python train.py --bias="all" --init="normal" --steps=1972
Each number is 128 + 32 x the weight over its row's rms, rounded and kept within 0 to 255. Layers, rows and columns count from 0. Numbers have three digits each. The size before them is the row's rms in percent of the matrix's.

# down: layer 2 MLP down (transposed), 1280x320, rms 0.081, rows 934-1033, columns 256-319
# up: layer 2 MLP up, 1280x320, rms 0.0968, rows 935-1034, columns 256-319
down934 110:096155133123136107125127180143080141087141118140107125150154140119141114119127137129136047138119202158098114115121163109079120088084077106111182130146098096198125085137102114091111166166170084
up935 088:136138101148135149100124156177116155109121166143154148150168112128163150105092102146161121106107142112113132141192164143180122129111134131129181138118091117082181146116087165124122111153075064
down935 098:119134109095127100179160082121175158133088060099126168130111125124158051120115196157120086153107071179129146115099098079148098124144141135151121166136158126144148168127119152141160088142172160
up936 130:113100089176098098101098171101155109059167188089123153127129108095122131121141119104086108176097150156115135165150113122194093152086070113141164135112083125141117167127085125093137089182119103
down936 114:139140089102132116124177086180142137130111164151126128160100145048178136088126160112164112145173138166121102194108108115133168175173149137155094137133138124100138110128157149126216091166064158
up937 110:165123102121104135132111119127136118118094137215117136132122135071098153150108141143116142119175099080167145130178109127127111102057127127132135100150183125173102126154123134100195116152163181
down937 103:105166145138118122121177138153150136133116135131117085054168076108181171119120114102164081106117079119131146082089105155129079122094140131085162147169140117105087151189115083109137191096081133
up938 091:086144052128116151146124153137134071168124135088095061104139091146155076154145124135148113117140194146131151091088117104189123189117151086147110153161161117140085108151105117121198084101130156
down938 092:160098112067103150138159142145090181132109187180106137135118149110090138101135184130130091122171083155099118124105175110119148142128121146168082130104088135107187139157103092176111157191138062
up939 104:105151143155135164128161141109057124113085142098159111115135151141158108187177163108087102137095134115118133164132117074126098139093146106193188163111138087186168132127089152097084167178073104
down939 100:097045100155148061131089117136171108064183135118126133114056104068111144091177130160172149172164169146161124153121143126104145145215146108191103162126141116148096120137132086114145118137137109
up940 090:083154106140137122125116122118111103115143150158127116099118096178110040106145180089058161156044114148148137143092104067065091166142109137138124110135134147202159184141168126101124163131142093
down940 091:142158101139150125133108151080153121127177149076154155193119129132144159111152084133171124094155180129110091097183157110195151074122105083118074123118126102119054172117087111117171117138138086
up941 086:126150110175125114133113236054166096114098143078071156151115141134137097098123106092084131158132123117147126122132107172129093166094161168126122133154147091167101130126082146208076136138188113
down941 097:103145111102111108167099081154078101113125119170158212084073090112116131103156104130097094076071076177080155058125162084178127103089123115106145114162139096134163153145062136113120091085148176
up942 097:147097177120158119169149136206133163155108104142073116124137138111082116086120141180192144154170138077145125144127102156165083119091091135094122124144119148188141131104130156165108088102152162
down942 090:087158097188076115181168117075089106131105106088143115132092125143183126137159122080113060106153128167120098141095146117113117185201123156147153159146120175129121127163164111060153089179100122
up943 101:114099135121115135085098164143118222182134127129156108087115076167109050158112149137114117125147131124129113154141128060056155102163150118156167080124150153119165116127068159134101122167141105
down943 103:102096169079146140142143135159083175126121165158133140074156125149111111182136153157202105134153180140188082092108122114121136157153142126138166138147090112095131124143112126056212121103111152
up944 090:161081083151139115173136109128148154120127114115123132138133131149086121147123024105087156070151103140109144080127143165105175107076154144133141133110055146126143097109106102165071142118135126
down944 096:124118114196084134114094120147134161108111149125182097157182097143094145120144123126160167188138149154128149109137090168133140115106135061123088163121076113070165156132113110147116150109095081
up945 102:088101087121146144139111065132101185137132137143171164092201124168157175138193136136133139134165097102210128120144096115120157091138093156102140144076107142155108077211167157167134102115133160
down945 102:091111150139161152134096136034104192150171140109117097108134094079122147167118116093116142130092119117160089104106134130146130023149187119095123115122150184119126119142146130141097143120168160
up946 103:143118094176131182116141162148102096096164119071132118106108067137132153128096161098133184156109177138117174146136142152188118110087090137088139158158142138164110093081064079159130159116094113
down946 091:177134168134112083099144098088106164123150148121165087148073157087144122159140167110142116114178069108090078088116121167094136141157175081143144128165115111104186158093200067141118102088155122
up947 108:137134136142078154142152159119104138103169167139147237055125170105171135151112101135160158104134142154130166119091085145146128155130146163132156135157111159146106146140116137143120139102143144
down947 100:170106128143110125114102142153102129142177164140125167178085138121203092161181133149109117140126125127094141098162164112111091082113149104155135139060108137139125111114113147158134096113106124
up948 094:150107090197080156128137089100098058147133113121102152142139108122121139134151060188165113113128069138117136148179170122074150143068126121071182128115184148100129126104107132149146110137140112
down948 103:141114104151097143150066100127103178110097141169157128169132106090165124152129159156115085145148139054113102090191123081158115161157169135125128072163134103167123174102127162080155116132156092
up949 103:139104113093126165093103116157126083187124122225132134148129114108113095150145118170128140107092125124114104154123108126121115145115157121129100138206168119166097141071127125146084187097139140
down949 102:143131131193133161114080102052119163149132147136175129085092080191134130106133152132117169146134117056139142106143037138106077051118105159102111082111146121073169149155186084174077149158146161
up950 091:111144142120094120099106118114096164071115150155100116106094120160136174202137122143109064104153090112134172171077126150151079098131099075137069143168116178126151079128165068158087116148102164
down950 094:163139115119133096131150122143185105133142128073112111133092092162164075109110158134180173147139111141150134132148169171108127136124172173092164117114112172106139131164137110126084125140072132
up951 104:137084130129142184157091147122143129117137132166028111136095097108127133171088132142113183156115205142111103152139193160156145128140153087158134125125148093196154086156127168086109083159111169
down951 100:144155112135126094173133116169157164103092066109153092137127178135137136144217162110097114132138143111146134104134139108111145138075137157101138170181126167128153146126211095156183175127132178
up952 110:130139118036068157149095095075148121086131123132112161210081086180121144160116124179090107081166113182096143108140165121160099072150091085134146116159114123075107109110163140153130153138148179
down952 098:148110113089139100060157119193088132105084129102141169118133146115141106077120153167126118103103120166158124131143201109099101145170082144144162146145117176129154099110052107155163139114141137
up953 117:167191151103176080114102164154156095159138127142137117159183109148164159119139107133093113121122114144122141100175128130171179104130175142149090154155117109063107145150125103104090192087144124
down953 115:130090159134144219119100127092156162146117112146069122154127135138137144147088151111178098134104119097106129090130158089138107096097149136134125123159103122105125135123136149177102091101168166
up954 088:167154067100116142138076110088076135153146146069166190077122145125134155140080143131141182063163110125131095071144132103159128122100092101098091076085107155133163152148111101103134146092164150
down954 095:101152137100145135109109116184114165082134092063118096127096090118189130184141115167106075094117077112134162102168133155116111102106117087123116126148117131129159189103108131108190081163111172
up955 104:137075096145137117173130119145070142161099093117118131083159149116068177160095168105107184148105175173115140113156151168153134085150059076123125110099140119053107177161111105188090074155138118
down955 103:154092097115129131064173141140113094145108146083133152115095078200096165129146064126125156165122112160103153119104142142072125111163148104124121095171116130183129125160156062101104182117108124
up956 100:223136161116142141058176153168171103103130112125173155151069049153170135128170191160095150115129080136085100099101091082088190128188122102199158131116094123089097089143139106124108093112165167
down956 091:114126103145109120152119103061112107199114173128082104126149156124128106107104106097096109119140151125164160163117123134126101125137157177091104090176222133145102156138134160184140198205110132
up957 127:152096138193162092174097131101124075137166109111112151131130138121096102105118110139142128131125081147157147139161112164111069062110143193092126128122126127077189084168128137138150118069146122
down957 124:077180128110137139119173108044215120171130079186168127116126130056081140119168132125087127129157110121111153147081082168123146135185095107159122116180209160124110196094113138112144188110117109
up958 110:151090135101132115152156093172172125154105143133094165081114140176106135149131091108143081163101110118127160126101048113111132083087160146171121125148092139074163166086128080184129091091151069
down958 094:116157108134128150110110142095070145121127171110147126127127102158094117140136172093099129079168096130123099116165165139129150148090110146122107128137187137137116074165129109077146226139130209
up959 106:057145151163154097168149151104103157097130105169154170077165162132170121116166162095132113157111151150114085117191133112101183142102223192168140097109056093070136158112159129108109164125082139
down959 095:146141134130139201084061137099121177091104096102139123155104154112156178073185114199116143158075095121133150146151113167145121132141109099121161103110164160143097107072154130178156126143158148
up960 089:134128211169203109184158132141140101122127102145086137101118117122133069118163128105100128079147133123120160113186116117142137090151127049150122151093107124160118144108156215081105114159175128
down960 097:090165143122143115187145121159100130140090194175135122151091086109121129112132159063165068084134127158084130125120103177164133153113084237079149158167163147132116155167105174115177107151130168
up961 098:062080176128148147161132126178054166109196145163160187089166127124118142072110142148167119106064108062124158143185111159145112142095142097134146028087147113122163169117100163103121097084136146
down961 104:130083146198145179135140178102167187141102114165100108086079095179177057125134139145139126144136154142170112083173132088089096097167094203112152111139126172113079152161161136141132069101140152
up962 111:159132192058090129109149138137124102187141157120059066145100080145168074131160176159148086139141144140157134145168158145113160146120113123089190146152146145208122110200125109131098159098104198
down962 111:144095159108114080184069120059188178142070104154131121122079113153093138188161119137105089185111117213119125098173122132128111197090157130116157070150172148133127106117115022148134132157127087
up963 086:104074124116040217116090091113146124143083133073196160108107108092170103151068123119070101179157163141139152112159122133120100101132124121128112178166141113120131110135149139140117120146105130
down963 097:121156124172098102123100123155097154073154081218121111129131070110116157118102109138146099122077126133163155118113172127168127130139140069130108094142173081128147135142170164120105056095101093
up964 093:138068173129109088121166131106147100114117109149080107157119157157123120116164156149106082113145114103118159139157093142114088162145128040190119095110125134121164119111129127080091109137159143
down964 097:077086136091159137160120096100083163172141109061077159114145125153129157139081149079156154153136111124140146131117144132114120153135178117135097116137063152135128124145123105158096114164107130
up965 095:088122185112118171132131166156105143137143140059126121104076119096193093167153137099137121124135151122160130136091122147131169088148093111132114129164184147087155092151139187116112122130151066
down965 101:083075153162122116120158125087139139177072127124129123139136123115138113157159130133126103163128151109097139134182164070136100111141109101161125139145199125190153174150154179144118087120168148
up966 093:172133137151154147113134165114151166114139171086118074149113098063167138150137130147129114139132087087140074117192142116133099114085129155138149140078097091184164027188136182096128153139161118
down966 093:104111129176137130130120119108136062155058145212089179171175050176077154076097111116125149092130158145114176129065090161147124148094107169060077169116096142095100117132098070162148097092107121
up967 089:136131185179097154111150139108136142108166165117137088074135193152191138177137152179094166066112153135102079108128161150166162210085137211117110120110121116132125172100058102149153161093130123
down967 096:130139140141096117123074159150169108175136115152134097095170156180114103172126031133108136173147152119176127114068107101111138117072148143177101165196155133173156093167136166171119099098113107
up968 110:121157115121139173148112131174166102113108144178099111124132088106116088203114084153092131121096162103110126080102107113205101121083199137108109122176113111164081109150112117163102178137188116
down968 116:111112099135136192175140140169217149125179101154114174088143148063143170176111129209099153105141116104139114086132087175140087150153085128196153113091140141104149141136135128122090114115183100
up969 103:154112147109105083144176167145082093098203101130090105107173129154133187133154105143182062087159061139136148098141128151142091175091120120108132121101119150145129083089107116113111143134082135
down969 098:106119134145126148173135144126104164143177154133144048110217175129055139117193113109088062137148149159152117126169106089124110119216142137120158165151151100064113101124063133177082123069159133
up970 151:097152132082103098150139122191121163122149167117175110124109079146098086118132098124159112079148198057169091128098168096137129117105168127163146081124150129152124088189027113094132089092205103
down970 141:165135131107165124144138071160178120128145153163161113133076103079108089133125107157185145126073136139084131140094144117098111194175055151194170109127146109098138088166145077118166116148133122
up971 091:171137155095099192132144145079128117139180066177142103140129041134142134144064124191119138147140117126122140115144155122144146137141141160113073112136166169099162154146153077154120143153071100
down971 100:087173102147127127137178134096152108144112113115125110091142105154079101144149140115149124156139102150167076138133072116143118183181159133156129154048142167156055153080145121107189156127091149
up972 096:110179152151149117146093143079117095162145092148160177136130079104075162113092096115128161079142163169155122140132167154104099107129113172127168164079126142128099145142123094163121127092102057
down972 096:138112125148098230082125106135088151114093096136147133078184116137183136084106138160142113190130077132068123052137117128096128125069173141110159057167101136211123112106145104156137171149188138
up973 093:140162169106114125155114105118113170077170112125076144109137132141136069153146151108137156083179109089162123146099097129117123207103053191103103083151130091074147157149128092137148122078139123
down973 099:195127091108131165137159123109154122124155106141194184107113126082151150063144130133150113127159142098159127120102162106112153115120151109124154163119157157093081090098234100120112143149092107
up974 107:139105149111130133174087137140092168121137109113124168127123076118108120153159119153088168076154099161139121148093155132138114132131168134119161091163095134166127161167158138125109119120087115
down974 096:115169100135042127142071050121143118178081059178165140155122167097199172138086155059141127134166119102126166161168073132156129152155061144139122146116155113123111143108126101187144195114143134
up975 085:085083120166089129115062141088155100083127134162173123178182131151115095133105101159155133113129112170137182084114160086141139165111156127089123186125126152159079155072109162109156161110092104
down975 088:173164145089132080120198105155114142152045132144106105071127072147130135145129136140160101145119120061131131136169131160149111084146059147115123095146080116142153141155085097124077114130187177
up976 102:124155135090130121193159139129119118103118142116117113101155108087115119190147089115137145147163130160154098134132113117116195122152093146089130156120093100138123080165133133127121138140066108
down976 099:163095086090140158148108144110112106152142131083188109125179106141087190145111106098173147107119120184098088159161119144152148131195166134100092182097182115158090131154100160136070162132175123
up977 098:111154128094106126136149109106141072168156198137088137118149141142111172132154164103118182146151164120136118091105144095168081182090106127124124125175116087110123085103138104189127173121156143
down977 095:145172127140038139162074176171064148080104100115158131154100081173111181108155148149130104127113114087121180173154085089092175147118149145104129089149175126167150120143118169099103129105132192
up978 114:143134178095128162158106105162125160115129162172103152068140147200146166176127114165134136138116065151085137096128164110151131098113120147127097109142073110149123110163140141111094096118129099
down978 109:070143123131157175103069078160074193174111103132097125108155157104064199091145103116141110187132109146081123114105152171101079150166064110094116113103115070165099172167081132116128125174108118
up979 104:098131181189115147103175149141130095074142116139111096108145116129117150120121117093172117192132148191072157167083140093160117149108190165134164209074122090191126132124138128142096095076131081
down979 104:103053191091147130069102115100178153142110163074129105162155118076106095087164163139156121079102169062173065167113078150170165144171057086174091112108105145107138111195160098079150197123122106
up980 127:157079175154079161058130089161153152101154116196118144187112053143153069154135073133164126114087162138113131101126169116085132147070117123127082153071085133140106120150122184138141168149082105
down980 128:160150141089175098103179143130182082160137142101119151139061137130141155153157130151102121106129120115126122140143055177142112122194173154122109133177145131187125088152143145140189158133078114
up981 099:152098187091135154146227111145109118111070115094169110172120085119167105138158152115148132080136076105114103089105147127153114121075188066155107171130129151058167152175124100148093133127091105
down981 111:123112091106127137193095184133144170134128169105119111146110053093101142134110180104110134128198111152187142161195130149119092148163194170169160143154185144155189188180058132080127114136135104
up982 110:158130104192097177088141115130133092144169143132095144183115111090143117160084148147153126109105104125126166106170154099098101105167135187132118169147117184149176092148141140131157056164072150
down982 108:088089156116143119111152117146165124091111097084115113124093139078114207150131149139161189123111146092093114117201142165140105132135092199136085150181153150118161137135153189173154139118130073
up983 090:120138109125149177105172103128110131140124077151115174084131085192116162138100171101157147121139119194145117147111033117091122122122076152171108166110111171077128102127155130114138074134082136
down983 099:121150122181148140151158126146136098126132146143085149123163119127176109154061062135153146074126157089130105159119116103108122128104143129124127107122099156161139146092124105159068099153174136
up984 092:203157164107109181158146124102127115097077091186138144125108075175118126132089210166153124121084079147111163159071116117122145107110162119043152098128119189146113109136153108121090180121096136
down984 096:083147102091110135106123078152144138110189106163170116164190120097127193130132129105154074095102161084101119143218099157168109186148058156095154089150138136162076197055165090128120107153147196
up985 081:169152146150074141096109142115132097113078094130134152145166147095159155083156157156107122122137165165078166177122081120129130120084129127099108108166137094089129105052129145159192129104101075
down985 089:149082082189126128120140135126092161081119170110064114077127099129158112175132080109161139102137106119196072129148144150152128119108124157147165187093151143174081103071152106103083170166122175
up986 127:099191107095035167080142119083129070073181144154131118156097130088148143143146147144110103142151120139113144112183127137086125123091127141186117161163063071107100160166103125125135200168129167
down986 110:160120096180154161121123158107170104153148127142167094126120139149125143179148100089113187144109141124102147111119082106168155045069122125123117096097161157129120193134152130143075123127097067
up987 098:091173140126123218102108111165097111084138127147134092167166070141132141104122162217089091121135173178099123122129089097174086158095112147133126111129080111118168132127211094204125127103130132
down987 102:099121167078111115129121152128177151140084138171062102082109164084108140134139182141108114123141093151131127130136165142133137151111132149134150124157133142097172153155086204134195108139073138
up988 092:129118118100190155103107141144094158117158200131177130097105105131115145082139131147128145102134201124123124068173184174150097086180119128150140106129141077066191102116150127125152162139116117
down988 092:124105107193069113138134139152117114113070143195085072087156105132100067118123119134147153122146101128157103163103052090123117102146141117123131146154140195205093142108043090187112136110141095
up989 089:118133137150166158104144054176161141182154113151089140150119086125122081123133148117089116075160142154085142067105203138157135100101141117085120102203106128100152129064159132109118102146141153
down989 096:178160128147108150167174067087080150116108097108142124164136153147091157139090138154110147178134158215100100168157175129156169140100123172139166084112122111144164110146105138141090143144096085
up990 109:183149107106086222123128126123142130082111145185104081158116142168128089120120135106096147117138135099123165084140105100123090092145182159074102130121122114140142145098145100164115122160082152
down990 099:139072117087118157151146100148050141140150080151149138143133121136113118095115089087128174074109118168135169136176141107182149164099099088155120138128113145121113197129137059166103080130188160
up991 103:103137108123114099121163127165139130077125100101086088107152111112104115127097126151158154193170179094117176086155120149120177138107151189152069148147094079200108087135129071161130107127080127
down991 100:099140118104169172140089112111128198107121096107104103127156155150090131107139074067149104082110094102099173166104147118115110122207099093100133114125140089086123139161101156106117138112143098
up992 080:122198149122191157131145177162114055111065197121133154112095100158127103103125173132165165154115098188128136113142169147122145108147183094086167102145142149126126129137134165156078160091109095
down992 097:122177103080159124143169087156185059097161173135158135132135146180100129097115196204122118103148164108064010090121133100110051113126079156156096129096107110194113085214165105133128137103106104
up993 106:120130143127114101088106094073143145088119145096088150151098101111147107151157127105122059140199176114118147154062132120146129110046099129125120194062141133137136164118145148121066085096134199
down993 108:163164147150072108141124161119147137137126161190112109104131105093160108120124100204109074156081155062072162065086092146148133140078169151113180126156122121160180126120100185109066142085144105
up994 111:148129127126073133129056117142110098119169113107123122122141122114111138101122189123146091139179165138063158129148043159122082148115140110122155144088067089123142120054125146138149066148154093
down994 110:102132159134169103140118122094140176074079062149133152107124136124062139195114051121116129041173127127154135132086118136163123111128056099108146140087138137145101185074104130096068126081113112
up995 087:105073191173068151141165132157105153104146117163186112103132146103116110101127165168123145152164141184136168089129179123104133090117121157118126136120101120194062080151115085156125114068118100
down995 105:154154119104119108163150091193143130131156112131097170136123103121147105123085101124162141084147149163104096098147134092114112101117113178065053111116123109102149056145112122158124197180131120
up996 081:133090141102159120136146137125115116137096132098192108138156131131094119069111170114185136073099135135151065157106086104107195149152127083091147092142106144119103088098139132143123113101157145
down996 093:107196148131078133119150063172137143163129172132094114111170083144147150146157160084070112092137103090184161118145151148129136098095080119119167116126169049124188117123108190097110163167091122
up997 101:136132137124157100113147142128172116088138126095095102147135134143052127160146156110133126150136094092171116126185127138226128121098090098173167099190093126102169079140102174094134078160100157
down997 099:134161160097157172156144112150098129201158156140159133159119134178123155117147114150110087129146159138160139083132145203064150151128191111117200057099127092116085143126065112123091121086185138
up998 103:151092141163093135075189130171115123153165169111097140137122101118081125146124193116072140098105095176167139162135104172177150148111114140090174108101121109106086164083151107128110099118150154
down998 099:143145085141126110207115139089134133141132116104176126134131128152170174171115088171152137124138154055131089112077156090112120106136114097137139070120152130170110115130070143165103143133144095
up999 116:072124088114101177085071186111127086063141127144135180148083111164146136118171131140094146116115108157085088143149126158096081143120154096123155139112165074111157108134116103102197092114119114
down999 108:144143155085138082149133195168130113150122099096157182108109141135133140117154081149180099117114178131145102103077128185111121155165165131164097120120089110190114092081135137152097142055130094
up1000 102:104089134115075059131108095172132115139190145161156139172165123146113203110156100127189087125132149139149125115152132196152126129125160117141163098159126103106144118124087126136079122195106147
down1000 110:097110076133104126130122112144125118139181097115100144187137163126083101089160121095102138156149147090137132144101096159137147080159200136096121090160090114148113095101210153153166199123154087
up1001 090:128165112113131087141097146141123122141075197106094096130116092144140109143155094137142126100173116186148109179054115143098096150102107178079168124143075093157039063125148135156153132145093165
down1001 097:104149128143177148115131145046135181133098111087146128120121126108155116098102118100093140138153131109120111109140130166132209161165114176153110104074131193108163122152111136114130106167119104
up1002 083:193083164108081132109155127176144129080166129136169066179160134099181142127087061124106052145174070196106135123164119147132097137151145161203096092079101092138175118159133188150125126084132069
down1002 103:101080137141159185110192125148131094116095158113108125116179155190135110085066105143152131129137107121103132138116163128131138132155125113074126121165156170101176123109169119114129097164151151
up1003 103:132143132071118138118126108098137105124159171167123220163070099125138141132091155090103143133105120166163098107141147102120158076104086214092060109105145128108198132135164079168101110096128130
down1003 096:064077119195178060172149149181090113145138079127159100062123109146112128160131145134172159158107140130112099143152159165129165189135119072141220160136147177077085116142131168073189148211148126
up1004 077:105122141084134166099094142143155093178060108095109081146127133069127152175163137122109169122134155173117133157099127137096079111081129163082115157126141108128135094128104127063131103147090074
down1004 094:065110123145151107151128108135129077098149092094085144080088109095110166127098143099114131129097165149152125115146094203123144117099198146072140146159125110126115070096071086096138122122119154
up1005 105:140222144118082124157048183117124139170115105108181129113138087178112147155081161116090110134073069186106143116103122124207133089134104153118094110086134103045163127139093118154182149087114198
down1005 104:151074100100141138141107052122140160127173173127138145163100138139151145141154124141119146078181094124154178111124104113094162209167092130173103126155132161152104145070141116162156120132110094
up1006 104:163188099164121123097135143111107148094160183093200163131124091093082110152130117153084183074106108122109073193149106191176068083107110129163077147161126054083147109114157059162139087102109131
down1006 098:129093126058139159103105093149196124169104142151160101137070127100116088135165158113200150162131123209137142093171136132113148166184075138144127104145165174113099163133137142102128172123059102
up1007 110:109172156128138126145125123097120101098133159082179148136082091102079150157133128140097106147085118081184138143105121086092136147182125089138082146090153145118158146181164136093111108108100140
down1007 110:163040081085155129103103118120135184132093125112173096119143135077165172166145118055170135101163056152154088176146163103110165128090133093141123161145151096137143094073171088048139155100113115
up1008 113:184156151087128136127151050098113086115156141176178163074085149166134106135138165157126166101202072119161167170158141121121121113156103131108149124198065104106139091140131163131170073127117140
down1008 104:064096137115142062106074118166141094141094098137177124107110117139090133139148080081186164103164118085122141187137139156123121146142122151099113129208119112178143090153114171111176130147086162
up1009 114:168179172168141123117125133081133133088149181139114129169194156074110173145092117137128133105126173084085131116102132110134176108101170096107118114101099163108108070116094107133134121131156116
down1009 104:113146171159115104160110132154125060115146141124134133118072112152155169146106144093088087118097047134156092123105132118063126091125148142193126137184188060153138135192135083159119136140130157
up1010 080:090109098133139113079128142166108150142141119151164096165144154161106150134158208102137139097132135159133177144156150149134042144123129153160109118173047119134149135139098117102115149122106089
down1010 093:113107052086059135130122093122103104098089094115075057169184062141163090181134108131109190190120131154160128125177104192096150122080147103128140134088118187110081090157093122134124152216180077
up1011 105:142084125111109106101108151122132099078112192135154107076142140151134108125110163175139090105213131169142162074106117094136104116142061137109092123123129155148140124121096162130140116140087121
down1011 109:142094141102144097136086151199111088082104104159136160200144112169081120135147158096190094127138092176194085117114127119140127143107147109142172123147060094128181151128095169164132160115093129
up1012 119:158085131179178103148142130137134100125134155067157174105152086158132206093108116143123158130142156079104157173154089133126121118085121215126133176150118066126157119133152142127107172132145063
down1012 091:053163114104070185084113109122119123156116130133121082166119194071134084187184143115165096113140073154147113097123128131125101127148147095179127069142092138124058168149159111190139143097159201
up1013 087:129154124129148167081092163137182104121096116131094144124069113105097177188126131159140196109102138156150107111104122152109088014136140100110179083175119135141098118110163126041154094152082112
down1013 090:108142143105085157140170133109146080136139134087154119161197149159156111172169155118107133137090157107127131170177146146095096179135142170075138154141139055089129130079087137122140166098107159
up1014 106:157162164122113077146143118151108121109094108154114164126093135118180151097145149129165090041120120122140179150097142108163113110097190121063110102237088118153116145172120113133150107084070140
down1014 103:119082154113173130122114183089070113116126142101168136140092068124126127136089123120138156165110162173148090063142124098136157167226108099119203120077156160108075114111176187128151129150146149
up1015 081:118100114176093116167140069111139140176115146117073057096169124164119111124188092100117159172128155150116128124122140125097119154089160179128114118183106167117115079131083104105155130120104088
down1015 099:103173188148042154102139160149132122120121122073101092136115109155127103105183143104109156201120156140166116118115153071133127133151080157112158170113096125077149094147083165140113114107112119
up1016 083:159153233096170116138127091087123135077159122112118172169129123157141138091136166155112108105168134102128129066168120150149146079120109126087077166144099104138120084157134123112105162136126128
down1016 091:111099063151064108133092132170107103094106132136182132138128115113101109117076101099167089046105119137183062124140121138093120162173119146161171092126097166097138099102087136129070118156136089
up1017 119:142125171157197161084139136178109136124128156098083169150216216086150108143142145146139107110087138093083138105149164150142143124198156181112123142149181124138110083121142187194123121144175112
down1017 115:165164150159176154172134076117117132165155175139203058114095111143092116157131123105089146144136061137117116150144107161149150117146072181180141094095153135111128122157162080102151143142114151
up1018 095:073118049146120126096034144095099123122192132130130142111169158135127187151096141159080109082123103186158104103150177129177137097105089115142101109173134141106112129077125181158113155125115146
down1018 095:149115104143097141141129121140038137129099111069145180153103221130171127129126134153190169085122064173099143078155145116122170120128190106093128127168133155124132117224091081138156128107098090
up1019 086:094093137117147110111122145093158145159099189124134073042158087121092144141162124102121101126119193118112106156100092108152122133099123123121090134166126139132153123109136131120067153131117135
down1019 104:145120119178205081138145147147143074114127132131137086107121193129163083157141145157157046134043104138175154185196096142080174138066139073054170117154148138134132114161073161139145176132129122
up1020 104:166129130130178132102171102152116119144143135127141110147099087144147081106114132147115152152123181112148189152148154097073134135124099117147108158172143129148141068122140122139152079120165168
down1020 089:107110140121084103138117181104139117148094146146119133155149174090144145117139133069157095106110098099128053178131135140178110075123151108089155072110131120136153184130170123137122197148113121
up1021 100:152144172146153104084088164103106166050196186106107102099107123116098178119086161198133092077138075111075065130169120114114115068083091143116167151138071114142117089156183114113099120078104137
down1021 103:111082132110083089104158144119164093113156148185073132140184072104100095136137115127139143118131140126109130114150117099153169125150130161121109114107138143113138220083188116157142150148102184
up1022 079:082121124182149107109096146068124109149134145155177132118129137136162132085120156167190173095123121126181149113168073090200083110114092145140118171097049145088140154130150184116091110082122127
down1022 090:144148154140156173136136096105107098088146104137173048123131095123134152111119105136136113115113066151098143100149197166030127120128110099152165073118131112160087083149135114179187188186139137
up1023 097:180184169110105133150125154089189094087123078062136195112099050139158127177100166074115069114146116083145057155117129149098139168182121140107142117140107125101084202098139126155144087146103148
down1023 104:173111141120128128127098103160087109115114088095174118162182136146119132139174134064132109147183162159128094192066106109073167127047136084073100152125175173174158120170164104133069208139142119
up1024 076:119136176116150198110151062187089080105129112113130167090076106133077117129117120170135109082121164093138154156166115111096118122136094140157130051098123147118097072109107145139093135065177093
down1024 098:102077100169095114066095165151177119083180106138099155149144135120098105075091126130127161108143114162127128094092128071077078128134124143117122161174055097127140138158120185128129090069093066
up1025 117:145204084155078147147118174068128123132139144167120101163118105110163158161116180164087118102162161168115146124115086130161100097123157155117099121167078078058134128100100185133113125165141135
down1025 115:123097079175158098191027164142164088117112106135131103154165128101178128164082097171150122167158141149137165106130177157160129153143175062148105134153134143169206166119124158110136091111118088
up1026 087:044093093137127097086088148126061169140161156164118179143161136114127148093125092157122138049191171099066116145117110113149119189123111179219095099176108140127150142103135145132047151110120145
down1026 089:114124126097153128155143087129151091170051148138108083152112053126113153111152117157111131140103116104149112093133130125131119091150061108066089127064167164115134103146145112145105114137117146
up1027 107:135070174121120125165157086125123151156175220183138125107168144112101117092111115184156111132159078145110158153112132133130094082088094148133153132102061117206124060187124137125137108134126157
down1027 090:100166095158144148097151167120151099103126091080057109140175155157132099144083161125166167107114177123136134132150167126114191172122139120153107111144166129108112183075110079112136128169150098
up1028 096:148135153087158069181102117159082141129110142128129151143164076098183084144154117148148105097105147128167121168072107128110120189145178119118098207137088141168140094103149172111085096109078090
down1028 093:136117078153106133130087085126158110118175115127145102188153150135083113124078107135084142105198154147066147109179134147088098100097117121065169103074161129126116187070042187128196138189156153
up1029 102:149087111101142167123078126147143127126088137050170124168073138131201127121131092116118114118131186149112141199098104120106152113110112156119157159144133142178166124164086113119112104191159089
down1029 108:169161080139152111143200153086120107131160135102166133116158120146123135196144106141130121139110113112186127118142132084143119084152128087116074101083102156119107117103094157167173190073149130
up1030 101:127111139150098122115116137132071105084089126152161103107149143087091152148139130131102097137157103157142136101136144145154130118154062106110103137139127147157159166078093110119137152120109115
down1030 107:108137092183134139127123109145117077096167113147091169149147149133163128099102087149086061105082032124092161136099138086104137111176104205122161147129134158124167120139159131138127127099099145
up1031 086:163102168097088107131155134134128090089185155116161104113102093125107183145137100133140117165112110102097097118095184148133111137135130124127103108113113129098127171152119157184175080091205128
down1031 088:120135126117128161106090147132122130095074132068114103118143138175174060097125158097128143099102159124132148141152085147107101090070133143142116116193166083186150145134116156136075182111130105
up1032 111:091141103202139211097115155134122145055156118133167120146170145102080149134150139119144110090138152154139144123117112129144149173119079159080110146116118148143183133096097141135095129109133121
down1032 107:119093125087159085152129144163109154121109057125123190082162086112093138116128145090181155102077147154094086127114120131120151083131119087129138128123135153177115116156081106133149142141074136
up1033 116:147193165088162057089215072096169170137140088115087123123165158149166126084114200051131078169119109122146083153158157091140172060157104143151105107128127076149125112208106131087168144117111151
down1033 100:080096080120035068099070144130153137117183136082145130138138166127100134064127108160155092059128152148128134153115151110074104158139148072094133120133158161095135190128157132113100101120152101
up1034 106:156124050184145149075101061122120128162092130167112079161115132149049119173103146177144173127084132173133161088126135107153122073056106193109101106108071143144138080152131107131118123110170088